From a checkpoint of a small transformer trained on Wikipedia.
Size: 16 layers, MLP 640 quick GELU, vocabulary 4118, 5.62M parameters.
Each number is 50 + 10 x the weight over its row's rms, rounded and kept within 0 to 99. Layers, rows and columns count from 0. The size before them is the row's rms in percent of the matrix's.

# layer 10 MLP up, 640x160, rms 0.226, rows 512-555, columns 0-159
111:41 21 61 55 48 47 58 45 47 65 42 64 39 47 46 60 63 64 39 55 60 64 59 36 30 67 66 33 33 52 53 43 68 44 54 51 45 53 44 69 67 53 51 38 51 45 53 48 66 47 59 52 47 62 42 52 44 50 60 38 46 52 37 35 50 45 39 56 54 49 41 50 45 59 74 39 69 53 45 49 44 48 54 47 53 53 46 45 66 63 65 42 51 51 59 64 54 41 45 55 44 68 43 52 40 54 42 48 47 35 62 58 56 52 48 61 52 51 46 39 58 39 58 25 70 37 50 41 45 63 72 58 64 47 43 46 37 47 47 50 53 49 71 50 43 62 45 59 31 60 48 38 45 50 66 61 54 39 60 50
105:61 53 36 52 49 57 66 53 43 51 64 60 46 46 65 49 61 42 32 37 56 50 31 37 65 41 46 51 46 56 49 42 54 44 40 38 36 33 47 41 59 36 44 45 59 50 56 62 61 43 49 61 59 35 39 51 54 74 64 47 61 37 58 57 46 43 48 48 61 57 49 49 48 64 44 51 61 68 32 43 37 65 52 54 44 57 39 54 57 69 44 50 33 50 58 41 32 46 47 52 51 48 49 59 59 55 46 44 64 56 62 62 52 41 45 54 43 60 42 53 22 47 39 47 45 48 46 55 31 49 46 57 42 60 44 33 49 45 64 51 62 28 39 58 60 38 63 45 70 41 73 36 59 43 68 62 50 62 49 50
103:49 45 63 46 44 55 39 46 51 40 56 40 54 42 68 53 44 50 62 48 52 47 41 55 37 47 72 45 53 59 46 43 44 44 32 43 47 43 56 61 42 62 66 51 46 76 43 56 36 44 44 53 66 70 56 58 38 45 32 31 40 54 44 71 55 50 51 50 59 51 59 20 44 38 60 53 33 46 67 44 52 58 37 46 46 65 50 43 72 40 54 45 44 46 60 59 56 38 64 41 41 48 52 44 50 55 61 51 47 67 56 63 68 69 48 52 50 42 49 59 52 40 52 52 53 47 38 36 42 58 45 68 52 45 43 60 54 60 59 39 51 48 36 44 33 49 55 57 48 37 40 64 40 56 27 42 34 68 49 64
101:44 51 35 52 50 63 56 61 35 49 55 52 61 53 46 58 55 40 63 52 51 45 61 55 46 29 46 63 44 43 42 55 59 51 61 65 52 53 41 41 58 62 46 42 55 45 46 52 46 25 56 52 61 58 26 37 53 52 66 47 52 48 56 49 52 55 57 35 62 59 54 39 61 52 34 43 44 52 58 35 25 38 55 54 53 51 73 60 37 41 53 62 46 40 51 49 50 69 56 39 60 31 85 43 47 76 48 47 61 50 66 61 58 43 44 44 44 50 44 42 47 27 54 40 32 69 41 64 57 26 46 44 53 39 54 53 53 47 44 38 48 46 52 36 46 60 55 48 50 39 45 65 59 57 51 49 55 48 58 38
098:47 53 50 59 59 41 55 59 48 47 55 51 38 41 44 43 44 37 48 51 67 53 61 54 51 40 44 52 39 26 49 44 40 37 49 60 48 55 68 48 49 59 50 59 68 54 43 39 62 52 58 49 54 43 63 60 39 52 54 60 57 58 47 49 53 34 40 47 41 52 52 49 49 43 63 51 34 50 78 47 45 68 53 52 47 59 61 31 18 51 45 39 46 67 53 36 38 27 45 60 57 48 43 43 70 53 41 42 50 44 64 55 58 35 09 66 50 43 37 55 52 63 57 42 37 53 63 48 48 48 42 68 49 49 40 47 50 40 58 59 53 48 51 70 31 60 40 49 53 52 47 49 47 59 38 54 34 56 43 44
104:63 46 33 39 52 52 58 72 41 44 36 67 60 32 45 38 41 59 46 65 60 53 52 43 42 59 56 58 57 52 59 49 51 51 49 59 60 63 30 54 48 40 36 44 38 52 36 34 35 36 65 49 56 41 54 48 37 54 59 46 61 66 48 68 55 30 35 44 53 48 52 50 57 62 52 34 52 47 47 53 37 41 45 22 39 52 37 39 44 51 59 48 55 54 49 55 40 51 53 59 35 58 47 62 59 52 46 53 70 44 63 45 57 49 46 57 38 38 52 45 45 70 32 31 51 35 53 45 72 43 49 70 62 48 52 55 41 33 55 51 38 55 34 42 58 43 36 48 57 52 55 46 36 30 54 39 49 49 41 49
104:36 51 36 41 71 52 62 62 35 40 43 57 57 64 52 54 42 34 61 50 47 44 49 46 48 53 52 46 43 57 51 42 24 46 48 59 52 35 60 54 63 47 59 40 49 56 52 54 64 43 52 53 67 59 49 43 46 88 66 61 65 39 48 47 43 63 41 63 34 54 55 60 57 49 66 51 55 64 60 54 53 36 37 46 52 56 59 57 43 42 30 52 59 38 47 58 39 57 64 59 62 61 45 51 38 39 52 55 56 38 44 36 45 49 39 55 54 43 47 50 54 54 47 50 52 45 45 40 39 40 63 39 37 33 35 36 47 44 40 67 29 46 65 26 39 58 43 53 58 57 56 45 63 37 47 44 36 47 41 58
083:53 55 41 53 64 40 68 50 42 57 44 52 39 61 58 42 37 46 31 66 47 43 44 46 53 51 42 45 57 58 41 55 40 46 62 64 33 38 53 54 45 76 40 52 35 48 53 69 51 55 47 42 58 41 48 72 41 49 55 50 47 51 44 50 57 49 64 52 52 50 61 59 40 59 48 51 51 28 52 51 49 57 42 54 53 42 70 54 58 49 50 64 45 42 40 49 69 60 32 41 39 64 47 39 53 54 54 63 64 46 80 45 31 55 48 38 45 51 62 28 69 65 27 45 55 51 63 45 61 45 50 55 57 33 45 37 46 63 51 62 65 56 40 50 36 55 50 37 46 50 56 61 41 58 46 53 56 61 74 40
099:62 60 59 48 38 44 53 56 51 55 43 38 55 47 54 55 69 27 47 52 47 50 54 33 24 60 37 68 55 73 44 57 44 59 47 60 64 54 65 50 48 52 36 36 49 45 51 78 46 55 50 43 48 56 60 51 47 58 59 40 58 41 28 39 56 53 36 55 46 47 52 40 36 81 54 71 44 54 46 41 46 28 60 41 48 48 26 50 48 56 60 56 55 57 61 45 55 48 57 46 27 48 48 59 51 44 50 58 44 41 37 42 46 49 60 40 53 36 61 48 50 58 39 43 35 44 72 33 51 68 41 49 49 41 56 41 58 33 65 39 56 49 63 65 56 53 44 56 44 53 48 60 47 55 52 54 49 43 57 51
093:67 70 48 51 55 50 53 30 56 42 69 55 37 49 31 83 45 48 71 33 50 64 64 56 49 73 49 49 48 63 46 42 43 48 49 35 51 56 65 38 66 55 48 57 49 49 64 61 40 65 53 54 54 52 49 79 51 45 42 55 59 59 61 52 69 50 46 63 48 38 38 36 43 58 47 52 49 40 61 60 48 69 43 54 46 55 63 50 48 44 54 41 39 47 52 55 58 66 46 43 54 54 50 36 57 63 55 54 56 56 63 58 54 60 43 54 52 54 48 53 59 48 35 57 56 52 56 51 51 72 70 48 47 63 54 55 45 67 58 40 49 30 52 51 44 45 54 64 63 36 62 42 58 46 46 51 62 69 63 54
113:67 49 59 49 61 58 63 62 50 63 37 65 45 57 63 65 57 59 43 50 46 48 52 59 44 30 60 43 40 62 44 45 50 52 57 42 60 63 38 58 41 46 45 59 36 49 53 36 49 34 59 36 50 41 37 42 38 40 60 59 60 65 55 59 48 50 36 61 52 48 50 61 28 33 40 62 37 49 61 56 45 63 60 79 40 51 43 46 48 46 51 47 38 52 52 37 41 39 43 41 60 43 55 68 39 53 61 52 73 44 50 50 47 76 59 56 38 62 56 57 48 55 48 55 61 49 54 36 60 47 47 43 56 38 58 65 62 58 52 38 62 58 57 32 42 40 49 63 65 49 39 36 50 67 60 44 70 56 51 53
097:38 28 56 55 56 53 63 46 55 37 56 39 42 52 45 64 26 59 52 43 55 50 58 59 57 48 63 43 37 51 59 58 71 38 49 47 46 61 57 44 60 44 51 45 37 47 46 64 40 40 40 53 64 44 59 65 70 50 43 36 59 56 42 55 38 60 48 73 48 65 39 46 40 61 58 66 40 54 54 45 53 56 56 50 59 54 64 47 69 50 50 37 57 66 33 51 50 44 63 43 56 32 44 55 45 53 62 52 43 75 60 49 33 42 27 64 35 51 66 49 32 40 64 59 56 48 60 50 48 38 49 61 41 52 48 57 54 47 54 41 64 64 49 53 60 44 45 75 45 48 59 63 61 64 57 59 53 45 38 46
095:66 45 63 30 53 46 54 56 61 57 57 56 54 43 51 51 60 54 47 55 72 53 45 47 47 50 53 44 44 46 38 48 42 51 43 46 56 47 57 61 45 51 77 59 36 19 52 56 61 54 59 44 28 49 49 27 52 59 50 56 38 54 50 30 47 52 59 74 70 48 37 48 65 43 48 50 43 51 47 55 34 52 59 48 54 35 70 39 34 53 49 57 40 52 54 72 63 29 51 67 54 51 48 53 42 49 36 49 42 46 68 50 63 44 46 48 32 55 32 63 50 46 35 39 49 55 63 45 43 51 57 41 47 48 51 57 48 50 63 48 53 58 34 52 52 56 68 50 46 52 23 43 47 51 69 62 46 59 47 40
107:56 47 40 44 46 59 56 46 55 48 44 43 34 48 70 38 53 62 61 55 51 35 64 50 49 71 29 45 35 36 62 50 55 45 56 58 32 57 54 53 38 47 48 50 50 55 41 61 59 53 49 47 61 52 60 42 68 61 43 46 53 29 52 47 65 54 42 60 70 53 57 60 45 39 42 57 36 51 44 59 46 42 46 46 52 51 61 48 46 46 47 66 59 54 57 49 45 49 63 47 53 60 38 63 42 50 50 52 67 43 54 39 48 33 74 49 61 25 48 50 65 57 49 33 41 39 56 31 53 48 51 72 65 27 64 52 41 54 32 34 55 31 48 53 64 42 51 49 68 34 61 44 64 59 53 34 45 52 44 44
090:64 61 51 61 60 60 55 52 62 46 48 56 60 40 65 52 67 64 48 40 58 39 56 50 55 34 43 48 52 55 47 41 46 55 40 42 46 55 35 47 37 51 39 40 47 46 46 29 57 36 58 45 76 47 44 35 27 60 68 64 47 55 48 63 68 52 50 49 39 47 54 36 48 69 59 52 31 52 56 33 33 47 47 58 50 57 39 36 43 36 54 40 63 53 43 47 45 53 29 29 48 54 34 48 53 44 43 58 38 52 59 44 54 56 26 44 50 47 21 36 51 47 28 56 48 39 49 63 42 49 43 42 60 52 40 50 55 50 51 52 45 46 59 39 59 50 51 46 67 47 38 48 49 39 57 48 42 57 76 50
102:45 74 40 31 58 63 56 51 39 54 43 57 56 61 55 66 56 53 47 42 53 49 39 73 56 49 34 68 38 43 35 48 64 39 46 37 55 37 67 56 58 59 63 46 57 40 58 30 47 55 46 43 38 44 54 46 41 58 69 45 61 32 56 53 48 43 47 38 61 60 45 54 65 72 50 48 59 56 56 44 33 31 47 54 40 50 58 55 65 42 32 47 42 33 50 40 46 39 40 45 61 33 51 55 45 40 49 38 50 55 53 52 62 59 40 40 52 62 45 32 52 44 55 42 51 44 53 42 63 41 62 36 52 76 61 55 54 40 53 64 39 47 42 47 45 49 53 65 70 44 50 54 49 49 44 44 45 67 60 63
102:59 51 48 48 69 38 53 52 49 64 57 54 49 43 43 47 48 46 46 60 46 59 43 38 53 62 51 47 52 36 49 43 55 31 43 54 51 63 61 63 49 44 51 60 35 56 29 66 56 42 54 61 51 36 53 61 49 53 57 55 48 50 53 51 71 62 53 44 61 48 57 33 53 38 55 48 37 67 43 62 29 38 45 46 62 41 39 51 45 38 50 59 63 50 51 54 46 77 50 71 74 46 49 56 50 61 62 63 37 49 57 75 43 46 38 47 56 36 58 62 46 68 51 50 28 49 69 49 41 51 44 46 57 63 48 41 64 59 67 51 39 41 44 64 36 55 63 72 52 52 51 52 42 59 49 48 35 56 52 28
100:42 35 42 55 48 41 50 43 60 32 45 67 46 58 48 49 36 74 60 58 33 54 39 46 57 48 79 47 56 54 47 51 45 50 50 50 34 46 41 52 58 55 50 59 37 36 50 54 36 29 50 40 55 73 42 53 49 49 42 49 43 50 60 41 59 57 39 71 50 44 50 41 65 48 53 69 40 50 54 45 40 51 47 42 47 53 55 49 44 41 60 26 69 39 58 50 62 45 57 63 53 48 43 52 59 56 74 39 50 56 44 47 49 57 28 54 60 32 38 74 25 41 59 41 62 45 38 54 46 46 41 40 56 48 44 48 30 54 55 53 65 40 41 45 37 67 55 47 61 64 61 56 56 46 41 52 45 44 50 51
103:27 53 39 46 48 30 57 46 30 49 52 50 52 53 40 55 41 48 42 54 60 40 46 40 31 55 43 42 39 53 46 61 46 45 37 55 43 58 57 69 45 43 57 42 51 62 54 67 42 45 48 37 65 38 33 39 62 54 40 58 57 60 43 46 64 58 67 49 64 30 44 69 31 54 36 52 55 56 40 37 57 54 50 37 60 58 37 44 55 55 61 35 46 49 47 51 52 58 41 46 47 48 47 42 58 46 56 40 63 55 56 31 20 46 46 52 62 44 50 52 49 41 51 64 47 50 46 51 40 53 51 51 42 39 56 41 65 56 58 47 60 49 42 64 56 67 64 41 48 58 41 53 26 42 26 43 49 49 49 83
088:37 33 67 35 42 49 65 60 64 46 69 41 42 59 66 42 55 34 53 39 37 44 64 57 23 44 55 54 44 48 43 65 46 43 48 58 61 55 35 48 42 50 43 51 44 68 59 38 58 57 58 49 35 60 47 68 53 44 51 51 46 54 48 48 59 69 46 60 46 49 46 61 46 38 50 46 42 53 44 70 44 42 39 49 54 64 60 42 52 69 54 69 50 60 41 42 31 51 73 57 59 48 49 56 46 56 49 53 66 46 39 55 47 42 52 37 53 57 62 54 43 55 62 62 43 44 55 39 48 54 29 56 55 54 28 40 43 43 44 49 52 39 32 45 51 31 62 55 60 37 47 65 59 71 47 57 47 60 67 55
091:50 46 56 57 40 70 36 38 58 42 42 82 47 34 63 59 35 51 61 38 56 43 36 62 50 55 61 58 44 46 51 56 47 53 43 48 65 39 58 58 45 57 60 60 54 42 63 33 45 43 59 46 46 75 52 53 58 66 48 61 46 58 66 60 68 48 34 39 61 54 42 36 53 39 49 53 47 46 49 55 55 61 48 44 38 61 50 43 62 49 46 39 40 42 39 52 45 54 52 53 33 58 37 44 48 28 53 51 82 75 50 50 58 59 24 42 44 53 47 56 36 41 67 48 52 51 54 64 32 66 57 46 60 48 49 52 43 51 47 40 54 49 47 41 42 59 41 52 45 55 34 48 61 52 52 52 52 67 59 42
108:61 66 53 41 62 45 50 51 61 48 43 44 51 54 47 53 51 66 58 51 35 56 44 56 32 47 67 45 57 63 52 60 42 41 60 29 51 51 48 39 48 41 49 48 43 43 58 59 44 55 59 65 32 51 61 44 28 45 38 48 69 56 47 66 39 47 38 64 49 44 57 47 41 49 35 41 49 30 40 68 58 49 63 69 64 50 36 39 46 66 62 38 49 53 26 45 30 35 43 56 45 51 32 54 29 59 48 49 45 35 44 66 60 42 55 42 47 60 45 50 52 44 50 42 47 46 56 36 54 43 54 45 27 40 61 37 39 52 74 52 50 57 44 46 52 48 46 65 39 45 64 28 60 54 51 63 54 55 51 56
096:47 40 45 40 53 44 52 32 45 56 45 59 50 55 36 61 48 51 43 35 56 46 50 51 37 69 46 53 44 70 36 42 41 45 54 45 39 57 46 67 42 57 48 37 40 57 50 61 43 59 52 50 57 50 78 75 58 49 43 40 35 44 65 53 45 52 47 65 58 53 51 43 45 45 60 32 55 43 60 37 52 39 46 78 54 50 45 57 38 63 48 49 47 55 61 49 43 48 47 67 54 39 58 52 53 34 47 66 59 57 59 60 57 66 43 50 61 74 35 57 41 55 39 26 57 67 40 25 41 52 57 66 59 49 42 41 59 40 56 52 49 51 51 65 51 42 62 32 46 49 53 66 38 51 42 54 55 68 45 37
098:51 50 59 75 57 54 43 50 61 57 57 64 38 51 42 63 53 56 62 38 35 30 42 41 55 41 39 55 33 54 48 39 61 48 58 47 36 56 60 50 38 65 48 40 67 49 48 52 61 59 52 51 49 52 53 47 62 72 39 30 56 41 56 71 48 55 51 60 36 40 49 44 51 45 45 27 44 55 55 56 46 46 39 56 53 67 47 45 62 52 53 44 39 50 33 52 60 31 40 53 59 52 56 48 62 57 57 51 39 44 62 41 72 71 44 50 33 52 51 46 52 56 54 71 53 40 35 43 49 42 56 56 41 55 43 43 51 56 53 27 47 40 41 73 34 67 64 45 45 58 45 57 58 38 53 68 38 41 52 68
107:54 61 34 37 54 47 56 50 58 47 56 59 63 48 56 37 66 63 61 33 42 39 53 41 47 49 63 61 52 57 42 40 31 52 47 29 44 53 64 52 34 64 52 66 59 45 59 37 62 42 58 41 46 57 50 45 44 57 56 48 56 56 31 71 25 64 64 64 38 50 56 78 43 48 32 61 49 43 51 55 36 55 59 56 57 45 39 36 54 50 60 54 73 33 53 63 38 43 41 37 51 49 49 50 34 43 48 58 57 38 58 66 46 57 45 52 42 40 26 45 61 51 31 61 43 43 60 56 49 56 45 51 58 58 55 45 44 62 51 34 43 59 50 49 52 52 44 45 49 30 59 56 42 57 55 66 56 49 55 63
104:47 66 57 43 57 37 49 31 50 52 51 35 58 51 56 59 61 57 50 48 40 46 35 53 71 65 60 49 43 52 50 68 62 55 60 37 48 44 45 51 30 60 36 38 57 53 47 69 49 62 42 53 45 50 31 35 46 54 59 50 57 59 57 60 38 40 53 59 45 38 55 45 59 58 55 64 65 33 57 51 59 42 31 50 37 62 47 61 48 36 64 58 34 48 39 44 53 48 48 39 44 42 65 51 57 44 56 31 48 55 65 54 41 50 58 40 42 42 53 49 40 55 37 45 49 49 76 64 60 42 59 33 55 25 45 49 55 61 56 35 61 38 49 66 52 42 37 47 36 40 54 39 41 48 56 53 22 49 37 56
098:36 59 71 27 42 40 46 37 47 35 49 52 47 62 48 46 46 38 55 75 37 41 53 45 53 60 40 58 46 60 57 33 48 53 64 59 37 57 54 45 44 59 45 47 67 45 46 32 30 53 65 46 60 48 48 55 42 38 48 46 50 51 33 45 45 52 53 46 48 57 45 40 43 53 54 45 45 43 52 64 52 55 36 54 40 55 43 34 45 46 47 55 56 57 56 74 32 37 39 65 58 38 29 62 54 46 62 67 55 37 45 44 35 58 59 42 48 41 62 59 51 42 47 45 46 49 53 45 45 28 50 44 31 49 46 62 48 76 44 49 55 51 58 45 49 46 32 56 52 49 59 67 58 55 27 61 47 61 24 47
098:35 59 47 41 47 37 61 69 26 44 57 36 54 44 61 49 51 47 71 38 55 45 23 60 42 35 39 57 43 52 48 36 53 57 43 57 62 55 34 64 60 41 57 69 49 34 55 56 45 40 70 30 49 44 47 43 44 36 52 49 41 57 52 63 57 42 44 57 43 40 65 40 51 50 44 42 42 34 63 52 64 54 46 32 41 62 45 59 49 53 53 37 66 65 39 56 52 51 53 56 74 53 44 61 67 46 46 60 64 48 45 68 52 46 37 50 57 53 42 55 61 42 52 27 58 48 58 52 50 32 45 41 61 45 37 56 57 46 52 53 50 53 50 56 60 42 42 45 42 68 48 53 45 43 61 59 40 59 51 25
087:63 55 37 45 61 47 47 42 52 47 55 59 59 54 71 57 44 58 55 54 40 39 38 47 44 65 62 46 49 53 53 61 49 45 65 48 62 45 62 45 47 21 62 52 45 51 41 49 52 29 70 51 37 40 41 56 38 49 34 50 61 50 44 47 42 59 48 57 51 55 58 54 71 57 43 40 34 58 64 56 48 53 39 49 53 45 53 56 63 75 58 47 61 55 52 36 33 50 52 45 63 58 56 51 58 34 53 63 52 60 44 70 46 54 39 62 49 42 52 67 55 74 62 30 62 46 43 41 65 49 52 42 39 50 54 39 39 42 62 65 58 54 44 31 30 54 57 51 27 50 51 52 26 42 42 42 52 58 42 53
097:45 64 59 34 48 47 60 55 53 55 60 45 49 44 47 42 49 49 53 40 35 58 51 50 42 85 60 42 27 34 55 61 33 51 52 44 50 56 47 52 41 72 26 40 60 52 44 48 36 43 44 48 50 40 31 37 50 57 57 57 40 45 51 32 52 47 34 46 53 48 51 35 46 52 45 37 38 47 41 55 47 45 51 45 47 46 57 49 64 48 60 57 69 59 56 59 50 53 55 51 54 37 50 27 54 61 52 53 34 48 50 55 54 53 52 63 66 50 61 27 44 69 58 35 48 56 65 57 46 56 44 56 35 37 57 58 48 59 52 56 44 33 57 55 57 59 56 55 70 40 84 53 35 68 55 60 42 54 51 49
105:45 48 35 47 51 41 54 54 56 52 40 50 35 59 64 63 70 32 45 44 43 46 32 50 39 48 40 55 54 60 46 43 55 52 65 41 38 45 67 58 38 50 65 36 37 46 37 67 36 38 61 40 46 44 53 41 31 49 27 65 60 61 48 56 45 48 55 44 67 35 32 69 65 51 34 64 47 44 45 40 57 40 58 49 64 54 39 47 47 44 42 44 52 54 66 24 31 47 49 45 48 65 49 46 60 48 56 73 46 31 50 45 54 54 48 45 44 38 54 54 70 47 54 54 59 46 48 40 35 45 61 35 61 41 38 48 52 53 36 59 56 43 47 66 36 39 35 51 44 44 53 47 63 56 53 38 52 51 46 55
097:64 27 51 70 51 40 57 52 49 51 45 62 57 55 41 55 53 40 36 41 50 42 54 61 55 58 57 57 47 52 46 50 60 57 57 60 51 23 41 49 35 53 57 73 48 36 45 48 67 34 67 47 55 43 24 63 57 63 43 39 53 49 62 51 53 49 55 46 51 38 44 51 59 57 43 45 48 65 55 27 54 47 47 47 72 44 53 52 45 54 44 27 35 44 61 40 51 37 50 22 47 59 47 40 61 51 53 36 52 41 61 56 38 50 49 64 55 38 40 56 39 63 60 46 54 62 43 58 41 47 59 56 41 50 61 35 56 58 49 68 59 29 30 35 65 42 60 49 32 46 54 54 51 41 58 49 49 40 47 58
103:60 61 49 37 50 46 62 45 53 43 50 36 44 61 58 54 50 34 55 53 52 34 50 37 46 47 43 51 42 53 24 54 42 40 63 56 48 55 46 52 69 59 49 62 54 59 36 49 44 53 60 43 41 46 46 56 49 48 43 42 57 50 35 53 39 52 42 54 59 43 53 50 51 51 56 52 62 39 47 51 59 58 50 30 37 66 64 38 52 22 41 54 45 58 60 16 69 40 48 62 58 51 49 34 53 33 51 31 43 40 45 53 52 50 56 27 50 55 52 60 53 77 41 45 43 49 53 34 38 56 56 36 47 49 72 58 60 47 38 57 47 62 40 70 55 37 45 61 51 49 57 46 58 44 47 50 27 53 26 47
092:43 58 54 26 51 54 51 48 64 44 41 54 33 61 60 54 45 52 53 27 48 34 37 57 47 62 50 48 50 43 49 59 38 56 58 38 39 52 51 67 37 41 46 40 48 59 59 50 47 55 48 59 43 53 60 62 50 53 47 46 40 26 57 66 54 45 36 54 58 76 63 57 53 24 52 51 49 56 39 58 38 38 62 68 66 72 46 53 54 52 44 68 47 61 58 65 62 35 36 66 49 65 38 60 34 44 58 58 40 56 68 69 52 36 57 29 47 43 49 40 54 43 49 48 38 53 45 50 55 49 59 61 47 55 45 42 55 59 45 47 36 34 53 45 50 53 37 52 64 47 69 53 60 44 40 53 55 54 45 59
091:38 45 49 27 70 56 55 46 57 49 40 46 35 46 59 45 50 58 32 49 55 47 66 63 38 43 40 54 48 47 46 33 34 36 49 66 68 50 42 63 45 62 47 34 50 41 46 56 44 51 53 37 50 20 58 51 43 46 56 49 49 37 65 48 43 63 42 67 53 54 47 74 64 67 38 51 49 43 38 63 55 53 46 56 53 60 48 47 70 58 53 56 50 55 54 62 37 43 46 51 43 31 49 60 41 55 47 51 56 42 75 52 42 48 49 51 47 43 61 58 54 40 62 79 54 42 61 40 56 38 60 50 45 76 48 46 53 62 45 57 46 52 47 55 52 43 42 43 51 65 26 38 34 54 49 50 44 66 55 47
090:54 61 58 47 63 64 56 59 55 55 61 64 44 37 49 34 58 46 45 43 37 45 51 55 47 51 67 35 43 67 42 71 43 64 35 53 43 50 38 54 44 37 55 40 55 81 62 53 67 45 38 45 58 57 47 41 58 38 55 58 56 53 52 50 43 54 47 45 52 53 35 56 68 51 49 41 63 56 47 57 30 60 49 58 48 46 51 28 47 54 34 41 57 49 55 65 45 46 60 57 47 46 37 35 55 53 42 41 54 41 61 24 60 29 57 56 44 43 36 61 58 57 56 44 34 57 35 65 40 47 49 49 59 56 45 57 55 51 37 36 67 51 40 40 44 54 49 70 48 64 36 51 40 55 24 43 53 50 50 35
102:51 55 57 56 35 50 62 50 39 41 60 77 66 46 53 45 44 57 51 64 63 37 44 46 49 71 57 58 44 57 54 44 41 57 55 27 46 49 40 60 54 51 29 35 52 42 61 50 55 60 54 49 68 52 51 38 43 38 47 48 59 45 55 31 43 57 51 52 48 61 44 53 55 66 48 39 63 54 49 46 34 47 43 54 58 41 46 48 63 51 63 36 65 61 46 31 43 49 42 46 52 55 31 54 61 64 51 48 51 55 67 54 35 56 52 52 20 45 58 53 29 57 25 41 72 53 48 56 51 40 53 47 52 49 46 33 40 49 43 49 45 45 39 29 65 28 55 68 40 56 55 50 48 43 37 54 47 45 37 48
109:42 59 29 38 56 52 74 45 52 51 59 40 41 43 84 53 63 48 67 35 46 39 50 54 68 51 42 47 38 48 58 47 50 60 56 44 59 45 33 31 51 46 60 47 48 64 44 43 51 66 70 28 63 59 39 49 57 41 46 45 48 58 38 53 41 53 52 51 53 55 41 49 38 32 64 47 49 26 58 42 61 58 48 43 56 37 64 40 38 50 53 59 40 61 55 36 42 48 42 49 56 62 52 48 60 58 52 67 58 64 66 64 58 66 55 53 48 65 54 65 40 47 50 49 48 37 57 51 45 47 58 40 72 44 55 55 53 46 52 46 37 45 51 58 44 47 73 59 36 52 53 45 33 57 51 32 52 46 63 41
099:34 54 45 45 52 34 52 42 48 37 55 63 50 48 40 67 56 64 37 73 57 42 43 44 49 57 18 65 35 28 57 52 54 60 47 46 43 54 66 42 43 53 50 56 53 35 52 55 61 35 58 51 47 38 38 42 51 62 65 63 57 57 69 40 67 50 28 58 58 52 20 69 58 46 68 59 46 44 42 32 49 36 49 55 59 52 44 42 43 74 52 55 56 45 46 43 45 34 52 38 63 57 64 57 47 48 39 61 62 55 58 33 59 56 40 42 51 60 48 62 44 41 46 42 46 51 60 40 47 53 47 51 47 61 47 68 48 56 56 56 46 48 66 42 46 41 41 53 50 52 58 57 62 50 43 60 52 50 37 42
099:51 34 62 57 62 49 43 49 41 85 53 56 54 63 62 66 52 40 41 27 61 41 55 53 54 51 58 49 52 44 31 63 50 32 49 36 32 34 35 43 45 52 25 62 54 56 56 54 51 43 52 39 60 38 52 53 37 38 54 57 56 49 52 42 45 42 48 51 55 37 58 45 63 50 29 51 38 59 42 47 60 52 69 37 44 37 42 50 68 48 59 53 53 50 32 64 65 48 59 57 36 37 79 43 43 62 46 42 52 40 53 44 38 49 54 53 34 58 38 54 44 33 57 29 59 44 66 47 45 55 42 56 42 48 51 51 66 65 48 50 36 59 55 60 41 45 52 54 39 45 55 47 48 41 43 46 53 39 48 45
093:41 50 52 44 62 45 58 39 61 48 48 43 33 50 56 56 54 37 56 52 56 47 60 30 46 42 52 37 51 70 28 42 29 40 71 68 62 56 41 51 76 33 48 46 57 41 41 60 53 65 48 40 44 45 52 46 54 66 58 57 44 43 49 58 48 48 43 49 64 43 59 47 49 69 35 76 35 43 74 65 44 43 43 55 41 60 39 45 38 38 47 56 33 40 57 42 38 59 46 52 41 46 45 65 52 32 39 49 56 68 49 39 45 40 52 53 59 60 53 36 52 43 70 42 59 49 50 49 43 60 34 43 54 49 44 55 51 61 43 50 53 36 61 30 63 60 42 49 40 58 57 40 55 49 58 50 57 67 45 48
098:36 59 42 45 53 54 45 45 52 38 37 50 44 36 70 56 35 57 54 38 45 35 42 53 50 40 65 55 56 50 45 52 50 46 40 47 39 48 57 54 71 47 57 62 51 52 56 59 44 42 40 47 47 65 50 74 55 51 44 48 44 68 45 41 37 51 57 61 38 50 41 60 56 33 57 72 41 52 44 55 54 49 48 42 42 44 51 45 56 66 68 42 61 40 52 30 66 56 53 46 61 48 72 42 65 53 24 34 33 31 55 56 64 54 63 53 63 48 35 40 47 33 66 46 50 61 55 52 64 29 44 52 52 53 55 58 45 66 49 54 60 53 48 51 43 41 49 65 46 55 58 43 50 44 27 58 31 59 42 45
111:63 29 39 65 52 51 54 63 47 54 54 37 44 54 55 33 44 56 53 46 44 52 45 55 50 68 45 26 50 59 36 56 46 51 39 49 44 42 56 71 62 51 65 47 75 65 53 56 50 50 71 35 60 50 51 41 49 50 53 50 55 49 41 56 55 46 44 51 60 48 47 49 28 63 33 53 37 42 41 70 42 47 42 46 46 66 50 35 61 64 43 58 43 49 36 72 51 41 52 41 54 67 43 57 60 51 56 51 57 49 29 60 52 37 63 52 60 64 38 45 50 60 54 42 47 54 56 59 46 52 35 56 74 54 38 47 40 67 47 54 49 54 53 39 45 47 42 64 55 55 34 46 48 36 49 50 32 81 57 62
094:45 34 52 42 40 36 59 50 36 37 53 51 55 37 75 49 75 57 58 61 70 35 48 27 48 36 40 41 58 60 49 56 49 48 42 72 51 39 27 58 47 45 33 58 53 56 59 62 60 51 55 54 38 61 58 36 51 21 60 45 53 41 53 56 57 39 43 43 58 56 54 45 61 61 48 56 49 56 63 55 39 35 60 48 64 58 42 53 41 61 55 56 50 49 66 42 61 58 45 65 63 41 55 57 57 45 56 49 46 44 52 44 44 46 46 67 66 55 57 50 49 55 35 53 44 51 48 41 63 64 54 34 58 62 56 42 61 55 59 44 55 38 55 30 51 47 61 42 66 49 42 58 42 77 61 47 58 58 56 52